config.toml
n_layer = 8
d_model = 640
n_head = 5
n_kv_head = 5
head_dim = 64
d_mlp = 1280
vocab_size = 8192
activation = "squared_relu"
norm = "rmsnorm"
norm_place = "pre"
norm_eps = 1e-07
positions = "rope"
rope_base = 294000.0
rope_fraction = 0.5
qk_norm = true
attn_scale = 0.135
bias = "none"
tie_embeddings = false
parallel_block = false
extras = ["local attention windows", "gated attention", "value embeddings", "hashed n-gram embeddings", "a smear gate", "an embedding shortcut", "capped logits"]
init = "normal"
init_std_qkv = 0.0227
init_std_o = 0.00802
init_std_up = 0.0227
init_std_down = 0.00401
optimizer = "muon_variant"
lr = 0.00934
beta1 = 0.95
weight_decay = 0.028
lr_head = 0.00359
warmup_steps = 22
schedule = "wsd"
decay_fraction = 0.556
decay_shape = "linear"
final_lr_fraction = 0.0
batch_tokens = [32768, 65536, 131072]
seq_len = 1024
doc_mask = true
train_tokens = 471300000
steps = 7002
dataset = "wikipedia_en"
Each number is 128 + 32 x the weight over the matrix's rms, rounded and kept within 0 to 255. Layers, rows and columns count from 0. Numbers have three digits each.

# down: layer 5 MLP down (transposed), 1280x640, rms 0.0896, rows 651-732, columns 480-559
# up: layer 5 MLP up, 1280x640, rms 0.127, rows 652-732, columns 480-559
down651:227153088104127163145142110105089049178155126162187137174118208169141113132150106120135136171192128140157075149156136198192176091127122187159118197224166108202055078072143118077113103140130178127111147134084129146162097138151133203074167114
up652:113152096133168139082107148103102122047122160075154161171157135186156152169129078129114065124127149139114169142121159152135085124133072181100085126138147102133176089148068025197155149128123129108192091122092148076135137132122100121133125143
down652:153173146155179186101153144104142157111132147179105118133185146104134177118155153148120091143096059097127168114089138106185058134166121140100106062134137122118102077124069111124113137124152096181137109168135140150113127115173089148143084112
up653:126170099106122159104068122086128169085140135087170149148139105123139119039167167124111161150140109140080131113114131154149108148083125104192144053149075076095126120156149099178143088106123094098173143083119158108119125133155088152090160120
down653:142158165135148106088139165158102130120166095142150116134110137095112094111132136108142135094120083149112128113149119092110195086194112105122131143086117087143107096183158069146115134104104166104149152136196136115087089093140144111143141109
up654:131175088085122168138104106095124095142091104115142142103090135132083152147121186132094104131105077162165095117170137178099189117192093123129163117119136152143112097142123162085125153120138107146099085162087115118145096131104149141121075121
down654:164145141143087145133117122115134155129101136066107140095164166106108122176141100176138146100130152125116134094130076116111094161173185125092177095117108108149145111143165191131125164139097187171130112149082180150136183107140079150069124130
up655:105100142111212149104124151156153074124098148143089158093199117097145160129085145165047077127120079088121150107133114110110099165082129075074140106122147154163119141107147091155145123169175040097119112096123164123102130125081176131147104110
down655:148114094130099089149126159192105098149141209079127092112142134088117073119129163129089131111071150141157102147100129139175149068153130124176119093105207127122136087136104066160061121150097115102123161138143115130142144171095112115130129149
up656:146128081094162190112154131099119119146098112128164141135144074209048110143116133173070113123144131095153110191148127143150074123157145134110104154075127136113084117093115118144120079105111115109136118142178132160163142081172146130106104101
down656:084114146122122128124123126081140098110125148164087150127097109146097127097107108132139109082118130097174108111131109105177126142088072069120158113119156150136124135148156181137091116098174165097096123141123131103167088106147128112145145103
up657:152126123152113113110115120082139184092083169174154088091171097102165117151129089157131116128108186171149078159146140195131126143068185156164182110097141099123168157117132117110132117140134127102105176126133136132159116126114090104125095173
down657:141187106143129139187121082075130129115098218163170102113066200090167139087076045116122130085093125116094101189105167150107059165074116106182133103104122097138165141139155098087074131114101187143154104162140122153112199119138111124061144111
up658:067115129176232105134121103132105079162118082167065090183127149146110167135197182143049142123176081129142152210099124104059128074144201182174094166173163149094097169142167116140125110109117175128087114093145133187150109120150054255170114116
down658:075106185089171170088096143164087134158119117150137092166070058188141153115140202160123119128133143103123129126137146118064134114119150111134198164091121092093126125131082041230158092097076143134084145113111103081127136123160104172044032087
up659:111124073091060142110111093158173127141144180128183162142086170169152105135172150120094111166164125114115120146124157143123172139131115158150142174143121143117164110178106190168111151158136104125166113152103100135091159096092094134185102201
down659:173135078174154121178108134145083168131114097136155172160095152113199075114119129140173142060162138127145165101154152155047166127138120135098106075135216117091167185188165121123077108097166140087112176148088121100077180131108181146154145123
up660:152097136128161101147098126133108169125125105052134178109135176066090157146087164089139169104117115113168141123116105083069090206086124172174174137101107109124091158153110188167106086133126097156094156106099123145121073181163094082177199119
down660:131145099111084170162127143125214121113168198124076056150121138166158187130104135104041131119137189152112076062153062132074099114147123068139079106072079145105090197100104124190153115128134152138161110107139064169120074089113139179186117124
up661:131097164091127100175124110146120084126187118111084127111144106151126137133105113162103143130149066141118129110094135100184102116146079155138121163144105125091138152113122150096133118145137149111128113141109133137143150151151056173107117156
down661:082135065194133118073123169097137118153118128092140119186136117099156138116112159182162073164107099142138150194084117145156101146129099158175173130148132151176077099131132159077137217097089084115126164121142087115108095132155178103141077123
up662:160132164108105155100079090156075063170108139092121165062118166129070111111074137167144153154030116024078148125147114116147055147154063145088098175140121146137141099139139107158131137103090055114114186171132113097093073135138166118104123137
down662:109115132140132087097101147139129105093125077114170149128104133168144114145098103096104148158118108170173147143108129101102153097121177132103104100120145166154162110087112155135148069119110092135131122117144121083126107181170123107178125171
up663:139187119141119173101072148143135081074121130112120125128112163161124116179118156117126109125139178139138143141123070139129125102148159130171128091136123139110167155138120128145151110113147094109108137148125147135115090117149133133136135134
down663:150082127127142128130110105110106146112146142127136150162146134093079103147120152106113123135128138094147095152136152133140118144127137107142146105147117111126133151143113183118148137157151105125147103099149102137106146127166129134128101135
up664:156131154135115108190196117183097099075099140109131121137127113083087134120131178135129103106149194115095095150147114086079103143161194081101125104109175115088097182180107063171191164151081113100094142182183099113130131066168138091120150099
down664:076134164086136116056072199043089099132157135161088154165112126134185154124130099063153147133065112149150230075083101168182093118120077186163109112123080163168135053115135104098090121133216160156178085116032118082109126104066089172107110195
up665:135128089145097102113104118112152139097118156154122130110179096081108112120117183162131105140142154148099128111162096118133109111105128134135165129120113137131100141104172068152131152103131126095167125123158139108099136149183094081152154032
down665:132128150207102113160101134115116137100155134086143080173096119153132146129142094171134134114104131155076157166133131134109140117124080094079154140135143111095138108142121165095127137133133112095124138164079141089187169130107060158147090091
up666:102134122101195104166138117077114122134107113081072183210104090107150106127108103064134156080127100147137101143127172164165125117119178133065097108086169175126140113131105127097107133094091093123132098117102127101164189096076163075137156140
down666:096184143099126112136085164138114059185118086157135118106145160096127142122100152095165151077103103127115081098103098135204211136122166142062117117141095115103154088161094105000095141188068161199170072026148139089155118096130162100116106118
up667:130107062061037104058162115141124083128103108164078122139178048153133170189096099098137143150104102143127123132110162180174089081168144154179118098128128133135154101133128141167128091165125163079113171176119084210077170121143118083163081103
down667:113133154097082136073079208117150176132150088172049126127102118161092104112113138138183140121150138094057073155100121102131113142160106121127205092102145138149134114059062179134189134108161150099101137108067118145148130154103092122169123095
up668:131108133157113124097125139116127112132145136130127123124133139126122140104164115134141163137123104133133138119124136126139151134113125145138137121154120141168122135117151148095135138128109139089136111137129127130115142117153135123104147141
down668:142111144157131118136114135100120114127131142122167140148152125145136128122115115115110126134141095102112133086140136110100126146111155127118108114136114108150127129136140116105123112123142118142113108139138115179125141154110163133132126145
up669:176114104065148217105120177095183154120196179178124179127081127093111129101125180161070162089188135129138098117143123150161172099096153152122112095139109089152166136136182112046114134129136100080103088157142091132198126045158119107124091149
down669:152127175124103162089128125189176123118102164137049124153145140069090150175090130104173178112042064080151144141139100146078128118213137143099100122183149140110185183110163133095119101086088063112142106073088120129135144120173136095125172122
up670:142191136115115122123085162176166113149134126161103084153150126150111165130077112117140134116112168133128138122156108138094107118114096161127097120118126089120092118167128135132145114117121166128138155143182087092126140101141098131148089166
down670:132155124091112125086149130168138090124156127104125137121110076124111170049137134107143151154133115131131123142078092149119118109113150183116119151114097163112183156110117122139114124168146137197118148145151134115087103151096119140144170147
up671:155127119174156119102100091094109109111106146087131110109177129135135158116144137110109121139119145113137119129133126124157093162100135109144143113125099105122095144121128121113085110170156158119143134145091146147141153088145122134153182174
down671:143082116185109116111157115135154117152096120145087115160112130099147089115098123109147150182127133115144158111119128048149103124130146078088220109102176127136134130128098101133125192162146138159133150122112162160104156099144165157109131154
up672:161114244079098112117147111081071125155098173166158055090120132112127097162107153167167150137081148147061139164095074181131113158190141144162150096153130098118139108171141215162114093125085101108122115153154139127136177135181117113159127162
down672:160146140134139079154109182127080133151147141170112136167129104141054113113140149151127138163092170080079105139156151147098133142137113145105146127106124103096128134098155120123079096110163135079163164095070168134150109176156114175138149157
up673:133129147146079070098138154118121152136120113102120126159096124103110087093099100124153170113178163168145167111127144180127118176140119122090124144059112174125152148173137140173118152155167105150123108211058095149113098116089118077152198128
down673:125102144145081087126084152147119073148132096158158159148108113136148201107157092190127207118155124113054132122102186111143073096062177084161094147050125124116228090173067139116142147165180193125139137132122138153158106209154084096175111147
up674:117140102109111114127147117077123165134115131122103148117191165107209142095155158191124150118111114123090151116111178175118103161077118075124110147135115116145131093113069133122210146148097178093093161145048127104108087091116141089120119101
down674:137082113110141134139074157210142175125052158109115153098140069200068151147093116126162186116105124077115100136146147093138128175106088128164150201105163136127060125119144099102113116147167132108143098159164127089129143088084095097120154129
up675:168104151126127165100146107112185148078164133095083193103117174136131096114126178139167139123170116110133154130138104086146138162117116166139144151121114123083109103143151128100107124099167148132146064084107114114142115146139129123099143124
down675:107154124124141135141165143114132138099213129092121143139115146134068107125131151135109145161120128077102150108090094091123156146213070152160104128089115144110182130162140106078099134105077129124126130174128123109111124155179160097156159098
up676:100146134133083120063118179163161154105141192144067145056185148123131171148071082094153147173069090116112151068146167092158102168164099143071137125163188159139175134170120163108138091118109126186129100134128137042110109164131126148153105126
down676:117104114137113047107156136074115100104106085143159125123155117143162142160127143132178132116150077145117116157087145140095157152121166176139116126071119155126135149162141130172137182156123167115156080138155110159153142119103139156185110158
up677:122125077101122133139157171160105091167144123136164143105175142142113104132169123188139112160085146101052109141161111094054139059111124143096112087131123090105159127121200118172144181193117132082073088066116218102085143156123161170124048131
down677:063080118153132121083107126087091141096103094101137072107062122129124123085172102120112123208163111105149137107165193074172120176152120157077141189099114116125094148065121102108157186086157120114086145117116167120114110100130122116097121112
up678:123185132115173162108106199130117135128131112114080113104133055112086093112255156133105169173048077133168151091096162118145107207000104078074125073118111121146106130156090086127129148127117083132170190150153021111185080037127060145128124091
down678:095157093137108148123119128166151129106094121128132165106180131191178146092096162072099106156000148113134147160138188129167050121057146112072146120046115093186099065164148024104143176157157107104122156173228162119124087172136094132091105115
up679:105194154143112126139134124141095144132141107152137107184113065144148070100171113123150092121088116093173126138135151119087142188129112130086077135162095138067162121169163113121188130190142156143123125169112138141114161117096108104137189143
down679:001085126105139153149171102165132140140063121110065086112159110086099165092071104000134142163148082099139161173113083119089180151097085118164088107128110161159192120161110195145172109159103106197115094075100161125109119106183093081188124150
up680:130137107129049167138156117106101145128126108139129113115115038139116115120148146143147095103188134131104120107122186102067135167114073111148167112092168133112118053169182080100091132145075133177190115126137121121168125142086128143108190138
down680:136121146158157114134155104098109164123117135089149142123078163107133083153123095107138150148112087127123120127133071138121067118136170124135183166080110052142097162094126139167063075136128157149133106141131125126086140111143126138101125139
up681:108110137193138198081154131076168130146102082114158149179173128149036108151104125181147144116073128132185108151169115125189199023082109179197113154058089137200116122182128092108141090139086117193082153195126145087150081135132095054168175204
down681:106122127032110129087174125111147066108115106134108088134090075168145107175109157146093074088122164137117146091153065112188167172151119157103109098072125106153111172161146155156084123152110080182114106131178164192175086109181133081102165140
up682:120110138209126193116175135000128097102150089133187116126112156109095144172097096142077139165057065133158161139117123121094126138132124104161160164151127075138083113078088104133088253143189131182112070115114179143071082120117188128121150128
down682:106144098172082155135125162116103119120121131147177057105142121187162091177042092076093126157078128133084192153173103102116248071186110089175128081170149145109074113142105113142128138226142138047113135161079100073125152145136147099153095141
up683:140106152038153120111119152132182149151090151139132154118088168160145109107147139123162147150161130224144089101116150146096179103161169165128119108086184134112103149175130176156113152171102153185113075176178094106153166100115112139126076113
down683:122168129127089178135150092089126101144097142176180178119086142146139140112103087091102112163168126121092107111098135151106156146163140124171137166158177133123110105149150130116166070152091152130153158138152126127141138114174115097118156120
up684:128153130147141149171125112150153107114127119137147127160107165144067130089111116093121139126062143111163122130128146111120109088118123119151150112137155092086123135136113136125153164128142140122119141120119096139168179126153120143119061143
down684:100103082057056103147111105122102117142133148127163113130153149118108132181147086109079090129166139130117119142089172102143122121126149088072097125121108179165099095097116171129091086152156133153089103129098115097121154153112150158175122106
up685:113078153140131165118218192092121116158206124187191134126143131149051081120145163156103190070100122091150192085084123091125175151120088044215169147121092117140090113189155120099127107131087138155111125139134105162136129135063128088182129128
down685:093153149148064188083177140072117151109128133136184133139130120142150112132111180113100114096150166135130137102143151092121119205115154145134143152078137100148109126150121085101111154126122100138099126098145081113091107134148145193073099097
up686:112082149153179104170137116096105085051177132142126110109140190163128096162089183119129138099145160122133147136170167102105104176078088146121157132198125067156166121135081186137205147155152137120229081144118104111174130102198093141212108149
down686:114078174150163135185141169142173159043226195111177113172110145110120138121082126142149089066108136175126115096140102056142132130110133124122146136164096097080178122132075235098118082144191123134105127151105150101134121126130137129202186138
up687:128119174132163131055147079090145129137105083115134187096102173102112086155126159113071117162159197191106131102095149117137083149138133143114136124127120167087085127151153189111083054159151092109126153106147118154188098118123171132129141116
down687:163053171127132017137083125105134105141091003170145158109123168113082099108114127079154116102151151129108195085139071105143213163205141142113159161150147170125100156080151127093107128117167162135147084109140080106150118113105103149077199062
up688:165149134106169103131147128160127110110088155135123086112124166107165125173072148082188140136139157159077145114155095139107112102142126074100141106119194166152084113181119123157096117109156196134138138121084121092146107148159127130133084124
down688:158095112125121132086139085072142087045136134137163117091104166109108088170103121114130114141167115150203153104161118110135165109165124099121122121126119098134091109122089104129085102088094120103121167170117155137126038167116127099128122134
up689:106055108127166123110099075109074150153080132137161095162155089117147209139095082141121175112099130177146182158150147125100135165165141181129119112130170113107176149115143145111123155155103120139128114179121087111170165126116128179138142113
down689:176175113113133112118139136140186075137193152150107159108150131156111105117168175105127130137128134149097081136132128150100165171070156136124115169108121132121098100145153139148084100144176176113129147131125104106124134123144106112113085115
up690:138115113121090128184099205111101173180199082167073111123155160106107152064139157126126149144104169123168049142113131120160113121115091196138102136133171100083087129108152187069142146140158159099155130110114167159144182102084103135095149057
down690:200134055098139020097150171113081168137147128105140075140094145162155145125154140137159139093077102108169080199255099121202064165050055121162150166162129149068169141134110119120128112128167136102173180148141140119136160132140112142082111090
up691:132166124121082132151143168089126070112111152131115149134129070180107118049136198157060100131095075081186115124206137141110080111131105150100116138149123176092174167090126050111103127151136131137103107154099215132113078158172099113148085149
down691:101143122137151122091096119094133131127211137137148117176093135186128107093113119178100149149115133153178164147081157121139184071154088132147069129138100112133103111136127138101118093111120144159143155117096178122110138109177112073186119141
up692:119123108092161077119125103138144150136149150128139156096155084158161117177152153155115107136106119132149118088121136154133128044082119188096144169129132111096127143179167171096158126089144137160174080155110083114096153098164151149109160161
down692:155118192139126136171170101094132107191175144167161076135163108082118096120116193169153132123141134092133139166134153116083159117154104124115225148122072138120139124154097123123144169137134168105121193163158161128161158110138086112114121142
up693:106135097114140139118130178115194106070131128149137106144102163158165154170120121148115133151106092120200132147126125132117102187129113132094080092108128136136122099158127166137157112110116092132127086152132139129139144115121163132133120098
down693:127141137138166197167146122103114125080163130147075167147128132165124131106074119113088115163125126154146189189131178154132065150113105096123165082095215109109102101131106101105175123104094150094114129071107139171129083135130128131131146127
up694:089079159167160129139087149163110108114106105076117141193149122116156071119139110152071104174144159155142107131103177119107144167150181148117109177195119059091097127104221155117145091068111154139098121125105130135095144128123120154133106116
down694:139123086142152096148144061143207086152164109144131156171115135101138165124143123142113158123157120139071139152120118126075172130143138099150052164149160102084148067116054136160117111168147143090139108121150168109116070145127102140102127083
up695:174092096180090131104126106103094111149133110153104168129125129164135106147129127113127119131116127156161159097125138195151106125127132151104141107167136129132068107096167098095140116102167162099132172115124129089147080098155112167148089115
down695:116171131152133130118177129104142110159065183149194100125162120112130132093095099154092107139101115174079106145107104159142159141124105058088136145155117156071134167130106111134136128179171149154147113096076135136135104064077122162154124130
up696:115092192199185131121173140128107078151164134111131102083134106130066119118132065184129104127132119156124136127068150119151166153114166200114170051097054118166171125159144071152079137117186123133147180148112151115128167091158104108116142126
down696:033100088096111138077086184158113164076142145139096137146062124121120092121139170182140138100124100172077179119129162185089126040094110196179162100132178149198046132070114147136110126126176131123061156177157131137149125202130126095035102043
up697:128123143189079154080187153134138173157138196134094168100132109108132128113122082109146219139070121137140129114108118130149158095171071115107134124149139140161132118160114109150195123106119101094148138098089137134080114136163192139151066174
down697:078121144143153073098115142143099125148134079113132065171159126083151082143126140134127094088121151146080084109109074107134148155128129128115110083150130130157110143110135157193113159117120075127131139107176157058199143119119122123094205060
up698:185147167138066193094116169197140158137162105116116155117127154110071087127172105078114099092115108157188092175100119102193094108122194086141213104151136104086108128151136183154128196071098200121092106111128149102160170094183147133149154151
down698:131080139130074167148192171147155175121079143146154116121097164136142183156084113093173083097139089133102196084074117137157164206197227095192177107196131091033077199088112048112093118113145089109129068095157176056102149112119111106140193114
up699:172188123181120164150091061087155157163141089072151165120115116079102111080096130186108132144108122162179140160153093126130121049078150144104146117150152149140151032133113119139171160123141182156166161122131155139191069156164114145160149161
down699:118134139146176072148155198157170137122161120151157132176108175156176126126076170110115179112102093128142102104084167116048108123099106160087113151149202080176080126107154137078125118118134146175126161156133141072124172118148119129135219134
up700:135114158154135147121113130137139136178159161111129154200136158151038220073102135158108147176097203148146192094153146090076115182101153142187134097156129103127110208152161073145101115092119012150204112117152111124155157063088204119157161146
down700:143145155122111145133140157147104166160158107160131145115080058114131158136177089174134078125157105132191136180105139086126182145153138133164145159255129129151173117105192110153116142138132060136153137177137076120062118103080145109142181114
up701:159218127118109148146169146121117144134139081075131132144173094109112112146071137122144154082139135130109108065102093184124145169094083127144144141115175107092122148116141137147083166113097107117107130205078094093153102082141117124110156132
down701:138073114113108108115136132127184138161173182134126122136163110112132138130123153043121127129171120124148158153112123158116237134132171132191142098101103097161156085100101115155110133162138161127132142127166135135134159137155119123132123106
up702:094127155151137070143124110204128169085086138132102178141153180068097139079120096151136124128157037167071095073114162177054153085166139083136095091083170144109146155104127130070137133108141178110179064200131114104095086128077135166145162143
down702:179117150111133053111128191098042141094152118089093131126158138169117185136193146101128158033127177162167083115109200077097170121078062096177097124134191126097132150129123092108175155148135056106160159160116191092074109135117118098102122147
up703:111149134070224135092139122142074138089135174082153106139113126203126150107114147145069130168119182053057100160107052119111146167086094153122166124128142102080151134112143093184144162170121128087141064093128079166117071134111173179066127133
down703:142146124125068102168162139130135115116180131137165141170133090114094134095103141161135140116165107119136119137121121102092097156161138158105148116111156109108094129147077176155228122134105103091086100128135108130166120093087156111148131190
up704:168103053137170141122152125164207124117098102109139137114110135138182090168128087105166099124100105094135130146098118117118080094128096134119163133075187159112108177117120089176195069140124138126137152132094132159102123189169112114195128220
down704:127100147042144122164190147145119138188132135092185168092126159126154180089109100159079106087107074146167155109163108018131140118130160116063090100229129126187091139179110056187119077136103151103172073060077153156142190131066158113115143115
up705:155114121103128144161128179088154149128154182126096177117155179165121164091137133149123152131120103186085141050128164208148088159075069126100088119102088115197116196159196096090075123160125138153141122116159182184191117077159131102173100120
down705:125167120133088170161123121135105140168180125204111146130087143142175128079139082173125143125085111190124101075125154135091062135124115104120104133119116143098091195112125133151074161129121134159160065141147109126145157125158047164144143113
up706:163112127154083152126143084178155076180107148098184153145134068088076127144123135099123136095163083096154146090159108180195103117148176145108142081108136118138137129112166115103109178147117146200129149112125151089126095121168164132170198165
down706:207173128082063137122147114156159162118185163124125113163138096166154155060147149146059186138167158052139129120138164117183134145109108047129083172125127105169146114119133105129168181088119116095198150135120131120106114136117092163087157082
up707:119116113164178151135150167193083142057138101137130165149136173145100108154131143114114125146163106110068116115135137147096081156114123169098158140151130120152201041136107140171145133136111131132094162122161152105161095130121145148147128079
down707:106145142165105092119135146123111142135132148105132150159122108096112116088112122100180140139129136124131137129122118105127145148133119170049136107153182112124161118173162102139157154147125128116102171193110118144123132099090137147154111150
up708:149146127109110066140103134087145120121111149129116169098143126114102087161138137118122131172140111145145165149100134144114139059085136109161146093045118117134110089158108139181128145137131081127110110133074143111090131133080140100132125168
down708:140139182117102093092148104058105048155111137138130136156191075114090108158174131141157108107110109170164129173160111105118181155067149129098087069164106156162073103064133141158122180115173139045151145141125088126113102136088152172093127140
up709:115188111146169160175166093115174159094088164138085162142130099127120126127138145128071102211163079158163124181109080111089112140150153178106152127108076101073097093132144135146100141070134130133173182049172173174138162070141101128108107048
down709:113102105139111127138125177106131107128090159119088075108156120143115123123113139133133117170138121140071074105155119148177100093179128087137184108103155139123093186152122122106100088085122107131101131095115120160181137141153104130143135100
up710:123185092112163174127143095146197149169199152155101108159137149150111176137164132149098140095134087097163148139090115140120119081082128169083136124048120120133122123101074091148140110115114081091069183113208129127137099161126102074126123129
down710:179183091120164153084160098102140117171120147157109161149090131125121140151114126080111128166077114089183139205099177149134138161141124127146119176103086148125113061090077056145118078162163133132134127138108134135104115172190099121123129100
up711:148055139122063100130173157106083119148090139143120125156137128111167137149168137135144094107104100156167172156153162122135089098127120120103148093156120153140159103123154101107099095163112133175126140190120088089142128135069139160103132162
down711:141143101136103064090124121136138131132201135111149182123174105123133089121139128117148146104126148129120185121040136130179130121082118128143146125093090127074125108075100134128090118168130143149088092125128125110158128117096192086136137140
up712:106186104075129050148121130091118100103077163148134149068102123129104137147176125071131096118150057157142110088108126147144071212086076115098138107159104054089155134135081110127147093133114090140146168128129193117120022141136097136120103153
down712:102153134096135123159118130104158176159148136114163120156130114171139177179123146135108102171108076155105083169123164178141137125093174095083093144173167136146150106139093174126109110153143103105123141150164109099197128142170125156185136140
up713:163110087172158191068117135164156198198147155125095131086113113166117177150128122167104125095115118085168137147145131170146164114098142167176172034102157144117167078129074174074054155057094123116111145179150111086114124136119122137074053103
down713:124026063089090150132152143163158145109126084140129064204164135120117113143112160146160139149130173048102112156176105156112128093164068110103221195171106127120145117132136110103096168136175171135129136129146138107122186140150120138088158131
up714:159084153119148117121200172161074128155129118132147134151133174138110082130115189097132147142108092118154189140074118163154068150161159140152094145112078150079145167085124124104104128100101135159122143172133066106089187177097138115111065173
down714:096101111124166091207101148185109096069204193165080085151151128133122123007150128205172144121063087097117124154175133092143102127145082127095101192095139167097160153096130133083132087150117122111153091162145129084141125213195168174139136149
up715:107159083043163158099116114053086088112183143172122114165100073160124102148095087098082134085120120201086147204140117120172158146136161093137112075095146127130128190143159207151081085095110109135165126094143079167136171122119098087103147093
down715:075121112119151145158049092106100118129139130181115134098090167082097181090092160137154165113185158140097063099159196176162145066157104169182137138149096060197163081069130116088130130195043115187115108075181142087159150068136097122173140115
up716:088094141154101122102111160143149105147126176113162124120156173140088152152137046059103092146146157122141140148122107176114085137102167131157158123131107174152091196089134115128070098147131147077136123147105109133132061146167103164103120093
down716:164102119125135170125113068144164114124142084096061101117149140186120122126084160135122156116127122148050204113111162116136153089184109172081116174149113118194079155154071158186127174110159134147114115129123099104174108096106143104148122115
up717:144129164070173147119137139152083131087200147149120178105141093161137143179091088152121138107116116106109128192154156144100117144186111103134097097240137196108176108096162164113132134112100047112113158090160098068130161145079137081151063096
down717:182163159075156076101076065077136158203172056092093121097080144169158137128085094178173144118101148166139150157151147197094116079149150139195109147177114158182122150142126136177098146197167119162190129162172119134074132131132142165150133118
up718:151139111127131127131135123131085095124090097110163129138122159114147131150144126137123174184087111191157143150174135146077126113141094109126104124140148161103119137086107179140151132138095131085106121187104100143065186118146150105138190140
down718:097112134174112087157114133122128123139110102102103114124151147130056184129102130103104151150106113108175078079119087135103122198210130149134154154151140127157134161148150063159123120131114146094132134109135154188185130190124168140163146114
up719:144125110088076162158147102113136115116102098170136143141107097111129135133103122107049060206067120124094152090139104051115100190150200200115126130119094169098120093142166198104172143174144121106116134150098122068071165177076185138168135114
down719:152113091138116129103138164167177102070127065121116174176182024120032118161123101174130130093112102102144124097146138122055178127115122091125192116144194104057121119175147084118164130162110135152149141090075145113155138149141238142164092120
up720:187152126119115175092080146133122144046189134168181130059128121124150074092125129134088168114101080148086138166155147121144143158144115108155134156139143158117120105109106157204205134148185127154173135192092105110152109095172116099110137150
down720:074112113164105130085134124184075137137131120091149141147063164122104097140134186132128145121121124216143132152116063060132124163123145106147077104117170120155160120176115130068109065177153169138141096121120104185177116140169188100117105157
up721:131131132033124089133073120106080177167144114131068186171122100142190159126137125132125093103163133108068121118076104130160162161114114113125166101155114113149054162206130181136197094178087142127153105151111088102159082192137115103138143122
down721:139091137075133082151128111074169151116140104123149163098112090138179118163084178152161114176147107158171097146051135184106164072151098145215144139111141080123155121145059139161094106132126180074164049136141159133096164134168132123144118136
up722:145137126161065137123131079114106134127137128063148136121108173122131145078108146149107162143137180155167155105139161066163093108158170158101144104100099137125087139147149115163112154073167134130109168094146129157180101129094130144184122128
down722:084128150145128171149150123113137148160121152101171126095102099099143075128127126073126155151148122152103161088103108122133170140104082112139161126095167150152147133154144146185159125101111104143080144169110107159150146168120117106112097127
up723:115156116146151128089112104135135109136135178136183124123127138119152093108115069123124118138099147159135127076121113147148102078119132133139174139094099152109175153154158086115133125141078096144126138150143096108129126143131087087092090155
down723:124116146146125125159091143091177088162146120124137132164057166126144132111166138146163096105142133157123130104132176167104170141186072105143110171103115119113118113154102125116141111181150118100073123120110130152149131131088078072079115155
up724:116081104137105139106123145117132178121112073107143100140118111183114102119125123116118158131090156118220166161132149115115124142192087109082214129095147122156151147105111087174117096113121098111152143086148122225154112139142134126130139136
down724:060131131155120071108126112114053130121135074181137085087133134146209146137085078092089104132152124138147140124180142065113140167095057107118131132150094139160171085109179098142143118103142120132120095136103133143150193096073087151117117138
up725:118166133107148129172149091103150108128133110171096132094132103196116109092111155096143141183130097163092104100142111111159137196140113097127163112148091142112097094211120140150117122155148177152099126153102172083140128104194156179133107137
down725:107206110099139174166112123141144162127125127135175110142199129134120092127108103192168145163124137136143123131119098157143157145134140146137139144173131114154155097079131171139100134137161124098121150134142152108169157105135109193115142111
up726:119142133159171133139128130122112139145169088136138193116104095122103127181170101177090110123139154078095140155166144113128168122135090065157183144141071087109093093096146060163129098154173138152150075107124090132090074067123162135132115090
down726:149135106090152089129133114112107130136131105126162143143087137153114174120122076090138134130108109093109104132111106137173153155090120099110191175158127087112072142116134154151092135148092133141148184112121110245100123134168163104146167093
up727:127140139112135114157157097108144113097115108142130140126143110103102119117180139120076113098094122152146149083094101180125162182080147134158079140149140116059110100131163188119110115098156070104153151125119165118159130151097106133127158072
down727:069070103162087135155119149118141118110183098123192146127138133140138111056102168179148136129096142119114126125128118148156114085142096143113169168128097149100170113126193216110075122128098163138138133175139168146170070119104112119132171145
up728:081113137186098142182118181122132197111068153123160097112118165164136138156126058143150135141170121130166115118088110111062149151144173158110109149148090133090162135132042110101160093126114154164151074124097160105141149138099116180094116091
down728:187110167133148198075179165100059128110107121141079123086193150092146135120144120109101123097121161152162152117141158149184111109100150116140081129153132163163152069156128186190143156135111117109112147113168108132135172073103144104129140173
up729:145094135144100115088130123151103154135115101125125090122103114151144048141152139114118188125113082090177130127074126150149088192126111123097097167144116084129132139161116099115114110157158132137149113128081189125093154134127068178173198155
down729:125112116050103176107138119127122130147142084162114137156055158162124114101149111153138134128136098209120113143112106156106138123101155147132139127094116085137176159121020117170217095176128102099116102101085104147161155128149069117102127122
up730:085115116142092088126185115078089102096142169116167166115115212170112116086104149206122101124164121129098149205174134123114132078150125114086171091095105093137126124141080130134141114142093130136128153111053128148106109121111087180176114160
down730:167117183125194107184165121107150081056146129166142118146153113101145147143112132111091144109099147140105112125112119096102168158115136143086173120174094111107132100136140159113127135139105134131102107146165115102147150149099126224151152164
up731:136108094098176116056091112114115208159139096132077141142159131108174075147187138148159140157090118206115142160166119138133100150130133030083125125092031072129106135143150175153052136051113193187150091162168085132163058155174152099112138099
down731:049126153108158078174150160150157146159121045155090094093059122174139143093147114150121131094080105120134114109109157087125072113183161103153128132134153135201082106116152113122080142134138117123157139126148137086110165113148148141162107169
up732:136140207110120119095163137125105135134102091103125141096149125126182093078096106104090114066167073139162186149179166152050135100136146139111136192161119153121101130126180148090188111105087148100134113098159133132119141187116158089088150157
down732:156126179129109132102138152096109135093126091106127096066122132110116118118065168123115081115133160099048162127146073090145130136201181126117155118161143114144095090127141141137158078118157113127128140184132131124141147123129204129163135145